Part of a small language model's weights: 9.62M parameters.
Each number is 128 + 32 x the weight over its row's rms, rounded and kept within 0 to 255. Layers, rows and columns count from 0. Numbers have three digits each. The size before them is the row's rms in percent of the matrix's.

# o: layer 2 attention output (transposed), 128x160, rms 0.0404, rows 22-38, columns 0-79
# v: layer 2 attention value, 128x160, rms 0.0424, rows 23-38, columns 0-79
o22 096:108089039156164069123133151186100098138137113143141162100089133093157071162103133128118086135131098089118133095150102170161090135136124128169128093112076098058219115156135144091103144135128049096097084102142167095111112080137193144092138096
v23 098:169154081135145121080152110103120078066117106173122076120127140102170167138064138121145116101152104132108165143127165152094095126110133185100122126100096113146101169131120163116147161096164163140151135129152083116142192168127104124134145090
o23 097:139148143117108109148092077167127119227115100106110100045096089164127132082077115202102161142145125142088084105121175147130150108133131120091118119125120136076125110103108088158091144131176099169142169137123138105139115113129098128123123126
v24 119:118144173159141102175127100083115146139152111124130123105127219093108126091165167127140177144085115120093099170095121148174120114147120069101074123133135162064094147112191099106142071150134126106187093099096155133174165095118114129119197124
o24 120:101108143154113193087115059125087111180156169182146142138148133145127131188150077067164105132111119079139191095102106070102113113100117140098106181116188091138064158085127144119101159085163152140143148154128059092131096094174117113127107141
v25 092:101140112142112163090071142143151132090183132098212102124125135133114114183169089113184177120134141152092134090102120149144165159187150137128186125116140177119144155162071177139183118143120106140097188187160170086048082148120130078157089119
o25 095:147171058132112131126164179145159088195103093084093159148184095149116176108097138144121124099124174156131084135143160177086078179093149127097117091127123183093096135153119162124094082054120165133112085108112130137160131100193119138111133150
v26 100:166184080118157111120082127190115120113132130102139088148126128124149096053158102122145140125089136093060160118110164188099124126124099168166085141133085115101094109141157241073162114094114156178113131109145164094126156190095140162133138138
o26 095:124141141117149078129095146097175113149101103121116124102098120111134159146146117141124099139151106150122164165148172046151155105103103153093105102118082176121168122163105140118059124095129162128166083139098108102140093026215110117163159077
v27 103:169124150126199113110108111101064071098178107134148118109121102120138167125054144142167113176159154125108131136077142152136107108165129108101177105074130093181111150146140084153162150128108151080114068072108117167119175079117090120132153106
o27 097:131135166181105121114088077107135155168137060129139069079092143132124083117082123130115128115095132140153177133143117141118111095095127180091122170153150123062108146072120110130167141126153096170174138113143057111116130139080101096125158132
v28 108:101101125138135078137166141171133121145115137167148147141154105156116133098099175147152139107145093189117083133081099102098198101168083101134128109151132123153112156140168127112071149165113133098146123170048148199101133116108112105112117119
o28 109:135115143078150141143131111103128128124171168186125148095116165150080134163123101091139141162143061179087176137096156089127097104141134162085142129104144114110114126147155132161121178102203138124120166136200125128098082153170124165140115149
v29 094:154128144135144173118099102097139166122162166145136149114094152169114129120082168146140103082145181156172140123158184166160110068154134132075109117163154074107139151133201103114104134126102086176138089179201127135128086171065107088077151113
o29 096:124073158131084093153136117157116165097126087146075120140085163093134145100144141145110147080108140070108105089089053157140131176148167122215084165097156140137145149141110066142101161167127095074084187093142094126135111091149155115128091142
v30 112:151158091076110217159122095133108151112103095151118119111174185112096112161111174097112169179102124096064095126073077141125131152139129053099216085144143179104115161162066152180149133147160130128158108121202203175150168114120172095112139147
o30 115:081097118147198162113151120130167100145146129141111154051135149145054130130103145119171145119142154148085139136207140165128091090127135170073132122132118075060145153142117085089137092069141069096108109153128102079113149157156135189122139142
v31 088:130194109108208174142136093154131149134151153122197063090114156109134153153072052135121142149143109108110083137131176127118188135139131091167071136122115101136143138138169175123035124107104207109129082109094170130099065158126176130126173113
o31 093:186156135087135109126112143103114141126136120143045150086149159181163109079088088086168135188128119144130145107161113094183062111145110112137058131161107131174126115113113116119140102122064163146152168105210106163128122089109151139076161130
v32 102:111125074116128076124162125185137115080121136152125133107157154170097108136153202084149102147127141146168119065117184131141096133098117089199105123121137124114139157134099114161170116158186156148187087113140158109130226098139088102103115176
o32 100:141110151092154155111129077092170106138153130128135119126085102082132113162132139114148107161153094132096183135081100178144165176136185133134114149151134105109144088122102093127160161169133087108168139148135116127148138106148130143161108099
v33 107:133099063151100168077112120082144158110126108105162129129138151141162080168104171122117111119167131114144083151090052123090139138122102125108125101158137071044131138087150128152098180141079113119126089214134149115082056109121187063098097112
o33 111:159129120126116104180141141197086153100099094140073143120112169137066185133133133175104165120126091092089125113168177182119097100193170172160122130074167153115155092117173132098126106152150119134108128144124132143141079131116137172109159150
v34 116:151181094081170147080111130149116116080162127174110136077091160171155144088078152120122109166167082103062143172108140126146130107129128110163145115133050139119150112146090105067146115180114145157134100139175157159116090103044108141166143113
o34 114:098137125156104096082160135048115178201138052087133154135126181072133121147122091087135157093170071125096127172121170139142051140089132092148106142073129147183070155146171108113165092146082059148138146104133092127145089127171170118123151134
v35 095:194112157147146116119157117021076148134173123138207122126150073119135046130109138113136130153174079117133092139131140109147088130149123131148074158113154149162139084082127139147137168114121163088082097135148098158161089130111169129138105139
o35 095:129146122166116139127131120151074187133121143091088145125071160144126110156133136158127133141146065164175164137141145136137095068153120128147097142078110142109120104079090133159189177143107160159128136140113098156100090102085125105150178110
v36 107:160155135158146130059114115140098187087136149184101127112108118097193085184117180090159157145113129125121124098098142117162167124105183110123059058124157083116142084144068203117113174131205130157144161192130081073092157128169088143150145151
o36 101:142148142052084155106151087173156094167112140111081170156141111182122152143146108164113134130161126163135149123118146148069125156144212089133100112139123161133079133170159117118167132143126131139141163091094094100142158077157128170140085150
v37 115:150121089156129134090081143178171146132176153154154114108055149136120187109084142122141109170147162177171174092105168144105081136123121131150101120082131103118148099144091073107083161155091122160135139159123146099097134129135091093138089169
o37 109:149178101138072130132040093070171096155124032115121060121155148094143122128118100122114129118114166103088145139155102115186143143119114103104143181152180130146142102133133136111124076104112134121113105141082138133113127121135140103175126137
v38 101:105153118138078137106058087133122165150143127193059104157090123131208105121136175147079147168124166128131169071108121204137107109101124115112132091118142148136123120092107151097154135178098069188118138161181114073119114138132087118120093073
o38 100:129123130096060150183133086107187114130087122168164149062131143126102144126129152140098132137169182077113103107102131117109132089169149140092152146125172147171127141124146104134120126198134069131140105136094148072151099078141135170191155117